config.toml
hidden_size = 256
num_key_value_heads = 3
bias = "none"
init_std_up = 0.0279
doc_mask = true
dataset = "wikipedia_en"
Each number is 200 + 40 x the weight over its row's rms, rounded and kept within 0 to 999. Layers, rows and columns count from 0. The size before them is the row's rms in percent of the matrix's.

# o: layer 3 attention output (transposed), 192x256, rms 0.0323, rows 173-185, columns 0-127
# v: layer 3 attention value, 192x256, rms 0.0381, rows 174-185, columns 0-127
o173,100,210,283,249,211,195,289,202,223,228,175,183,216,181,187,184,208,206,171,207,241,168,162,259,214,169,185,214,143,218,187,195,185,219,164,209,271,192,132,198,240,202,170,202,236,262,178,237,275,166,185,237,152,208,243,222,181,161,165,236,218,194,234,129,215,167,153,189,254,184,164,90,201,191,224,186,167,214,201,213,260,169,136,147,139,154,195,242,187,138,207,230,224,193,157,181,234,263,215,236,110,178,164,251,141,258,248,197,256,214,271,235,258,168,183,170,276,215,126,151,163,155,179,150,177,246,253,131,211
v174,096,137,188,201,190,214,209,112,223,251,189,288,237,194,232,189,189,199,179,176,266,190,198,172,199,135,239,209,223,213,192,141,251,239,202,191,256,201,159,213,139,184,173,224,215,173,125,196,232,207,162,264,162,188,208,176,140,242,162,150,201,226,177,235,263,248,207,161,166,231,214,205,225,212,225,210,292,134,228,174,230,219,191,191,200,216,212,239,231,176,184,211,168,166,168,227,154,132,133,275,259,261,214,129,178,191,177,219,182,192,138,285,226,213,165,223,212,171,218,100,223,184,227,235,206,109,223,214,232
o174,104,162,139,192,269,217,273,208,206,269,123,202,180,163,219,185,149,241,245,139,233,203,231,124,124,161,110,266,235,184,191,230,191,259,214,209,233,201,172,229,136,134,241,235,195,182,183,200,152,219,161,185,138,234,227,204,106,175,142,188,169,195,151,248,176,248,251,228,162,172,176,155,184,205,185,248,154,192,248,190,174,194,164,203,265,167,228,249,243,162,177,167,250,282,160,202,223,195,196,226,212,210,203,189,188,154,162,201,206,254,183,245,160,149,196,266,227,180,224,150,163,193,186,207,223,154,236,212,215
v175,092,171,203,182,211,191,170,265,237,228,222,128,185,211,245,136,274,220,190,186,173,147,191,247,209,169,199,261,252,158,172,207,220,171,176,182,194,182,168,239,188,130,236,167,195,137,188,229,179,217,169,179,195,175,206,145,207,168,219,205,278,160,249,180,190,241,174,129,264,153,197,177,254,232,231,140,184,226,156,127,201,252,201,212,199,248,182,258,270,237,205,211,192,170,175,172,224,222,263,263,221,171,202,126,213,172,279,178,187,224,230,195,293,110,111,168,253,202,213,238,212,101,121,254,275,213,242,225,167
o175,118,216,190,221,115,260,162,233,197,150,230,194,226,187,237,194,241,167,223,137,120,164,216,167,241,180,214,196,206,228,143,154,240,237,226,189,224,165,239,272,214,110,170,174,221,139,151,197,194,236,167,191,182,189,179,183,194,180,219,193,196,239,184,206,258,200,181,178,256,225,221,209,266,274,186,156,209,199,226,184,190,203,166,189,212,247,197,201,176,227,115,236,176,147,183,178,207,248,244,323,174,157,193,119,266,143,262,190,178,231,323,164,160,194,183,196,242,191,240,267,215,167,134,257,228,135,175,173,140
v176,099,180,212,163,151,134,167,226,222,243,205,244,260,200,129,286,153,211,166,211,145,196,187,242,200,209,197,203,219,186,145,148,111,180,260,222,214,219,324,303,112,147,202,270,175,195,187,224,179,137,178,223,173,194,102,194,171,209,179,215,220,216,141,105,230,268,186,197,197,145,230,168,133,188,186,194,184,173,199,206,234,160,217,183,183,210,214,196,82,149,193,190,203,162,176,221,169,222,157,243,226,200,248,156,247,176,113,141,224,195,148,219,259,245,200,228,272,161,228,235,229,189,207,162,121,214,255,190,195
o176,114,138,193,228,208,206,94,180,151,233,195,215,218,155,199,222,185,232,200,149,240,106,209,163,249,178,286,180,196,206,198,188,105,223,242,253,195,200,276,322,138,173,231,156,227,235,200,262,192,145,207,236,188,205,182,217,158,160,174,201,139,178,182,113,207,258,77,243,238,178,190,189,186,239,227,171,203,175,241,234,199,180,196,195,231,211,222,234,130,154,286,227,250,205,154,241,151,231,197,179,221,176,245,156,199,183,178,221,191,178,117,215,201,227,254,153,209,153,174,224,261,176,153,223,177,215,256,187,168
v177,090,205,253,301,186,293,214,255,226,175,206,210,239,193,210,257,149,152,247,167,172,219,200,156,213,241,238,218,234,155,158,160,232,205,256,171,169,237,270,224,248,189,155,170,232,164,201,157,237,180,278,157,188,181,149,184,244,176,229,207,167,217,212,184,252,190,148,206,278,153,116,125,225,214,236,209,172,170,167,199,266,177,202,227,221,211,191,169,145,171,208,252,244,178,224,131,275,189,249,191,255,147,200,212,185,239,257,218,215,203,184,239,268,141,178,207,204,179,195,196,182,192,259,208,249,193,243,119,163
o177,106,279,165,223,132,271,83,184,177,142,216,195,255,128,147,218,180,129,150,155,177,226,174,186,205,239,243,188,271,190,153,162,214,191,225,168,170,210,275,257,217,115,166,171,224,171,199,203,233,233,246,194,215,193,232,164,223,157,189,215,166,243,226,200,192,236,199,167,182,151,145,208,264,206,254,165,194,164,201,192,214,228,201,241,173,221,188,185,134,163,199,270,204,124,224,190,175,179,237,171,242,192,247,133,282,185,216,219,231,227,198,153,236,235,189,231,155,167,229,306,281,156,193,228,197,143,165,192,149
v178,097,218,151,214,155,214,199,158,202,249,192,255,223,197,184,205,231,174,202,133,243,207,222,179,201,215,195,166,166,206,171,200,179,214,194,230,227,177,174,261,206,230,260,236,236,146,279,178,169,283,169,190,216,151,230,150,201,163,222,203,140,170,244,208,162,183,197,167,205,196,207,206,205,168,182,155,173,245,145,177,198,225,251,195,225,201,187,202,236,285,145,225,169,214,236,146,232,202,174,311,107,223,117,221,234,246,291,233,198,284,265,201,198,159,211,154,257,160,211,199,130,181,158,176,266,211,224,200,174
o178,118,167,267,171,115,271,227,209,147,184,182,263,234,268,179,122,222,217,237,189,199,160,218,184,95,201,191,183,170,258,279,201,168,254,222,200,164,160,184,243,206,203,200,208,176,121,225,154,133,218,125,177,194,136,144,200,221,264,231,165,237,241,224,262,208,195,176,131,197,170,178,185,242,215,161,207,203,265,217,201,179,239,203,208,140,263,151,220,184,236,95,215,138,271,179,158,241,237,208,300,184,175,145,231,262,239,254,214,155,258,262,220,143,214,184,198,237,124,248,209,110,164,160,235,255,178,203,137,228
v179,094,151,210,177,202,215,173,196,197,213,216,210,210,219,231,242,210,233,183,151,152,173,159,200,241,237,199,250,146,171,154,275,203,138,224,232,163,256,235,192,165,152,212,202,203,159,200,232,225,230,197,161,204,237,122,279,147,265,191,185,217,197,173,152,191,251,150,154,204,189,177,277,87,126,203,226,59,273,208,208,206,196,249,252,181,180,181,218,149,190,225,241,218,185,161,222,167,218,233,193,137,169,252,192,207,213,254,185,231,193,208,164,188,139,190,128,222,275,265,297,275,144,178,177,202,168,158,253,209
o179,104,196,233,185,134,162,89,176,179,131,224,198,174,234,160,197,209,278,225,133,187,168,201,298,244,244,239,223,188,137,176,201,220,180,232,210,223,214,246,214,173,96,216,163,214,228,198,245,258,178,203,197,129,162,202,229,86,185,211,197,149,210,199,172,175,167,117,227,277,213,295,220,169,187,158,166,175,231,245,198,218,144,176,210,195,228,195,136,176,165,247,266,291,173,209,169,180,242,215,250,113,196,206,152,160,197,248,278,250,158,245,251,212,179,193,189,241,231,230,313,244,138,237,273,194,234,101,217,151
v180,092,214,255,211,227,234,199,223,176,214,213,133,221,204,192,179,146,230,181,192,161,190,155,143,196,217,213,221,198,180,184,263,148,189,233,192,160,221,238,168,162,257,230,181,224,172,242,220,189,272,169,135,245,217,243,222,176,236,233,152,176,172,207,209,220,189,147,186,330,187,186,276,218,141,224,261,212,137,212,200,199,236,227,184,227,246,208,143,140,173,227,222,189,198,164,182,240,233,169,226,252,195,115,218,186,131,265,209,266,270,225,172,148,319,221,208,136,269,176,242,200,153,245,212,223,162,202,220,219
o180,099,212,196,203,151,173,105,192,169,156,228,241,232,140,129,187,169,172,202,178,242,246,224,223,198,300,172,261,191,186,207,212,191,206,166,185,159,189,256,227,210,214,142,187,198,180,202,254,237,238,135,144,230,176,157,143,251,164,179,225,112,249,202,318,204,208,197,234,217,180,219,205,215,186,212,165,220,162,152,175,162,205,199,282,247,233,178,175,172,189,208,267,214,127,257,210,137,207,203,198,250,211,215,151,223,159,217,257,172,186,202,106,188,223,221,264,236,205,271,285,186,149,250,204,197,219,174,203,220
v181,104,169,259,209,232,190,196,170,171,228,214,192,225,185,199,71,199,234,180,234,201,190,193,191,180,138,200,106,182,162,234,233,208,178,228,213,172,174,180,205,239,242,187,260,195,192,208,199,245,230,193,179,217,216,302,124,189,237,240,144,233,230,215,187,259,182,215,180,195,178,177,311,186,162,213,255,168,205,198,174,145,238,194,92,193,213,212,192,305,201,161,161,181,218,245,211,186,224,179,269,156,211,155,135,186,162,104,183,173,228,250,160,200,225,179,174,209,202,248,187,132,164,151,239,219,225,148,160,218
o181,131,141,222,168,153,204,258,211,206,263,173,216,202,262,201,140,240,247,177,256,175,254,269,184,188,193,166,213,166,271,273,198,194,237,224,267,190,190,217,204,227,295,188,236,227,211,221,134,198,230,102,200,218,242,200,197,209,192,223,189,257,225,205,222,261,187,222,158,211,206,229,238,208,171,178,198,141,156,212,213,192,209,189,200,246,194,250,197,214,209,114,186,130,232,172,221,221,338,181,212,154,198,144,233,161,132,191,187,147,193,261,167,189,188,239,185,246,247,174,128,100,204,170,201,184,237,201,134,204
v182,101,240,187,249,243,176,187,230,211,193,212,260,181,129,237,186,243,166,215,201,168,186,205,255,213,221,176,203,154,236,158,152,261,122,246,177,224,141,189,219,275,205,206,198,174,184,141,223,202,270,175,286,228,143,229,180,187,201,204,252,172,225,249,263,194,258,251,139,164,178,213,166,257,208,136,248,199,270,204,174,212,231,205,150,258,235,203,218,258,205,201,162,107,251,180,166,236,149,216,200,96,208,167,199,253,218,227,243,120,240,179,173,169,145,152,141,183,167,188,218,187,219,228,223,260,269,248,222,192
o182,123,235,253,227,203,251,224,211,203,147,220,257,192,220,243,170,226,174,183,201,118,133,153,251,194,153,141,190,158,142,212,150,223,267,274,205,208,128,214,252,216,210,216,183,151,145,184,207,172,201,108,191,197,169,158,190,224,212,260,193,210,260,231,216,216,200,226,193,199,190,274,171,245,163,149,249,214,210,225,136,194,255,192,178,130,208,228,245,194,262,131,236,177,194,145,181,229,145,232,236,147,163,217,207,236,219,220,149,190,280,246,262,132,141,97,154,230,123,156,210,165,192,193,181,261,214,183,132,200
v183,104,183,218,201,241,206,181,231,194,226,285,227,241,173,222,188,182,191,178,214,197,202,224,177,182,242,211,214,183,209,240,256,178,194,282,192,179,147,226,176,118,187,207,181,172,233,192,226,209,225,164,228,226,229,206,200,227,216,284,212,204,186,160,202,181,206,261,128,173,221,285,289,225,170,185,152,175,285,159,152,174,231,189,135,163,207,242,206,193,222,167,190,184,184,208,169,158,199,208,229,150,223,265,230,211,241,263,217,195,161,164,185,223,190,187,143,171,122,247,161,157,254,162,166,204,180,234,165,185
o183,126,157,256,245,210,144,95,252,237,194,248,163,252,199,201,170,215,196,185,276,173,138,162,212,169,160,254,159,206,171,266,186,189,206,284,157,199,155,174,248,147,237,213,144,192,203,213,147,272,125,150,213,208,217,124,240,252,232,268,175,333,150,222,132,242,210,201,178,226,232,263,226,217,201,143,194,205,198,192,189,225,202,203,179,253,230,217,192,140,243,232,204,178,195,185,196,229,189,203,206,152,215,152,284,212,213,206,186,166,186,187,253,191,219,171,113,185,182,193,158,222,257,180,226,218,212,238,189,218
v184,102,176,167,136,169,221,174,178,219,189,181,133,229,195,210,69,187,215,170,186,202,226,229,231,168,184,229,195,159,202,220,170,210,138,153,209,243,194,165,170,194,188,212,195,177,218,240,211,246,207,232,143,261,199,205,160,181,204,284,250,240,206,234,213,228,164,177,177,183,193,226,259,214,156,222,202,144,224,172,171,211,131,156,154,207,200,197,204,138,218,155,128,172,234,199,169,232,159,247,257,160,185,143,223,172,226,236,187,171,164,240,258,172,158,122,190,144,234,198,199,149,166,227,189,209,158,268,129,157
o184,118,131,160,180,145,242,236,214,152,161,216,165,204,257,170,135,185,222,147,299,193,234,247,146,161,228,219,204,188,235,207,221,164,133,178,180,159,194,165,117,138,210,202,253,237,169,212,94,190,292,197,171,272,240,226,187,203,204,242,210,266,215,257,186,225,158,225,203,179,198,165,286,209,129,170,241,217,262,170,247,152,197,158,164,135,222,202,219,185,254,154,185,121,261,167,193,244,255,224,294,167,153,140,242,222,228,234,154,197,176,245,253,146,203,190,221,194,187,205,194,127,214,199,197,207,150,159,183,168
v185,096,193,158,158,238,171,211,158,227,210,110,166,158,249,222,293,198,190,215,232,258,199,157,226,222,131,179,144,187,148,201,198,229,163,209,225,246,237,287,139,146,156,223,165,236,189,134,192,229,179,198,238,181,200,123,214,170,162,131,266,190,203,236,258,188,217,201,192,191,148,220,240,174,249,198,265,259,236,198,176,253,135,163,313,232,193,156,193,217,211,178,214,209,229,179,223,181,182,178,201,243,213,151,320,255,246,174,134,215,164,199,223,156,190,240,241,120,227,204,222,209,189,202,144,143,195,198,260,202
o185,121,246,143,222,294,211,346,179,209,173,139,165,144,170,223,202,178,155,204,135,207,183,209,176,192,156,199,211,179,222,150,246,196,187,186,223,247,260,220,166,143,204,183,169,197,249,239,248,96,186,263,259,181,138,190,230,113,146,138,180,157,196,183,201,160,203,202,185,162,184,174,178,166,199,258,223,211,206,214,199,156,163,201,220,176,212,226,197,218,218,204,194,203,189,226,157,159,169,194,156,273,181,263,204,208,262,179,136,286,189,119,229,223,176,231,253,168,186,178,256,232,132,196,164,177,229,160,253,227